From a checkpoint of a small transformer trained on Wikipedia.
Size: 11 layers, width 384.
Architecture: LayerNorm before each block, rotary positions, no biases in attention or MLP, tied embeddings, attention and MLP in parallel.
Training: a variant of Adam for these matrices, 346M tokens, 5589 steps.
Each number is 200 + 20 x the weight over its row's rms, rounded and kept within 0 to 999. Layers, rows and columns count from 0. The size before them is the row's rms in percent of the matrix's.

# down: layer 2 MLP down (transposed), 1920x384, rms 0.0285, rows 449-459, columns 256-319
# up: layer 2 MLP up, 1920x384, rms 0.0409, rows 450-459, columns 256-319
down449,108,196,209,239,193,183,187,176,196,184,206,197,218,201,224,187,183,255,169,212,217,167,206,181,204,199,178,202,160,213,224,186,173,198,165,189,192,163,206,182,169,204,185,218,191,211,200,202,173,211,179,205,196,209,192,197,197,171,192,214,232,183,202,204,188
up450,096,187,198,207,221,170,194,185,182,210,244,177,181,207,181,197,207,196,231,206,183,218,215,184,190,221,192,236,191,177,175,231,196,206,235,191,236,199,192,221,176,175,197,205,193,195,163,187,219,216,190,187,192,195,187,200,196,197,168,217,181,189,230,167,180
down450,098,171,187,181,171,185,215,186,206,222,193,208,188,207,191,182,244,210,207,196,233,235,166,191,225,184,210,178,205,216,217,188,193,204,197,199,192,221,218,205,205,214,223,191,188,178,251,217,188,214,213,194,205,229,232,189,196,204,201,196,222,209,188,182,180
up451,108,204,199,172,202,194,194,186,219,209,191,181,215,208,176,198,175,178,183,177,196,239,230,237,184,168,152,208,206,191,229,181,177,200,167,168,191,198,214,245,183,203,210,188,199,183,222,191,215,212,208,210,205,213,157,229,215,181,204,196,184,213,177,211,208
down451,111,226,222,189,220,204,195,209,222,213,198,204,194,178,194,214,179,230,213,201,217,201,195,188,237,172,224,193,204,178,213,186,218,180,165,171,206,195,213,194,190,192,147,214,191,213,177,202,198,156,214,186,169,208,187,231,199,210,202,199,177,204,216,220,197
up452,101,210,218,202,205,214,187,179,196,196,197,222,215,212,220,179,208,198,210,205,205,231,201,206,203,164,182,212,224,218,190,145,191,173,184,196,226,201,175,213,203,207,198,205,212,172,212,200,218,208,190,200,198,204,177,196,202,203,218,196,229,203,211,220,210
down452,099,183,228,241,171,152,191,175,213,180,157,218,186,210,191,206,214,190,179,215,201,198,215,215,215,212,211,186,158,182,171,233,190,185,231,209,238,213,168,168,217,226,207,225,242,229,201,165,180,215,217,173,232,228,196,196,186,220,177,198,224,229,214,191,196
up453,104,222,186,197,192,215,201,200,214,214,205,183,196,196,146,181,169,172,183,221,176,197,205,199,199,150,210,208,194,212,241,166,207,173,212,231,201,222,195,179,183,188,175,192,191,210,172,223,219,228,180,201,181,190,190,239,181,173,178,210,203,215,237,189,212
down453,108,221,190,227,190,169,189,231,197,168,193,176,211,166,252,205,204,205,212,167,211,197,206,209,211,177,208,205,210,204,206,198,185,188,188,166,232,185,209,206,210,202,189,208,227,205,158,193,197,170,206,205,231,243,203,204,195,205,198,194,147,193,190,212,195
up454,103,207,224,221,208,222,185,209,230,201,194,208,210,183,207,199,220,148,204,182,229,222,190,208,201,208,170,213,213,208,190,209,172,241,208,230,190,211,210,222,214,154,214,185,215,171,154,146,211,221,179,190,222,186,200,215,193,230,191,204,178,208,185,179,202
down454,105,163,192,179,212,217,183,230,241,200,186,196,170,216,222,222,189,226,175,207,235,210,230,224,198,223,198,201,170,201,233,205,193,174,199,188,234,186,212,196,198,195,229,176,210,218,197,217,213,212,222,197,189,201,206,200,178,185,200,191,203,177,174,223,180
up455,099,208,205,194,178,170,201,187,214,195,205,212,208,194,188,197,185,206,186,199,190,239,213,185,212,189,200,193,185,193,213,175,200,215,162,156,208,182,161,209,191,184,194,200,165,162,180,212,226,223,199,186,176,202,190,207,216,208,196,198,198,231,192,181,233
down455,096,232,168,194,205,199,178,224,182,174,193,202,144,223,203,207,173,171,211,197,236,214,216,176,198,196,210,229,212,215,191,206,202,171,189,202,187,213,201,194,187,192,173,187,194,216,170,221,193,216,194,187,193,176,186,205,226,187,195,211,184,205,212,183,173
up456,100,226,179,195,158,192,194,213,215,179,250,181,185,209,196,222,181,212,218,218,218,183,192,189,234,198,226,156,232,202,202,178,204,204,200,209,211,197,216,190,235,181,171,211,193,162,196,196,201,197,181,215,221,204,196,205,229,213,199,186,227,188,280,206,211
down456,098,197,221,218,249,180,187,217,181,190,197,224,217,216,201,186,189,197,187,202,202,232,241,228,219,187,187,245,178,179,226,207,179,175,210,162,210,185,183,187,189,204,221,170,162,201,213,182,185,212,217,228,161,232,200,225,206,196,159,195,195,188,173,226,196
up457,097,190,226,171,209,212,193,187,213,191,201,215,200,190,183,164,240,202,216,235,213,203,168,199,220,193,192,201,197,246,201,188,212,213,182,178,228,197,232,232,196,228,227,220,181,164,169,226,198,205,172,195,211,203,185,187,181,183,182,215,180,187,225,165,183
down457,097,252,175,201,203,203,203,220,178,203,197,202,199,197,196,193,190,237,203,186,166,198,208,213,197,161,222,193,182,178,209,180,227,187,195,191,248,215,240,192,207,207,210,208,157,203,188,216,186,187,207,188,221,201,194,186,189,210,220,213,209,216,211,199,180
up458,099,197,229,208,185,194,185,178,192,197,235,196,191,212,205,205,172,191,211,209,201,205,179,187,240,172,218,195,209,185,204,205,217,188,223,180,180,207,226,185,211,199,228,175,207,186,179,238,211,215,176,191,186,199,188,226,208,158,176,190,173,213,224,202,179
down458,105,180,147,201,182,202,193,194,176,198,173,226,201,190,191,168,182,191,211,188,206,224,236,206,164,179,214,167,160,210,217,239,185,203,194,212,225,160,162,219,154,220,225,205,180,189,200,173,192,183,173,201,199,225,217,189,216,187,208,212,226,222,214,189,204
up459,099,208,200,205,207,175,165,182,195,192,186,208,207,223,218,193,192,222,210,198,168,214,207,181,181,216,199,197,186,211,183,232,193,224,169,171,177,190,181,221,194,194,173,179,184,181,217,209,201,216,204,193,185,216,179,185,215,205,201,195,231,181,197,221,170
down459,095,202,233,198,202,206,228,221,225,165,201,182,173,196,213,192,175,193,190,215,207,182,199,183,193,205,201,229,187,231,217,215,193,189,222,230,169,219,160,235,179,211,210,199,233,206,196,208,184,176,212,213,218,215,184,218,227,196,215,207,200,209,163,215,218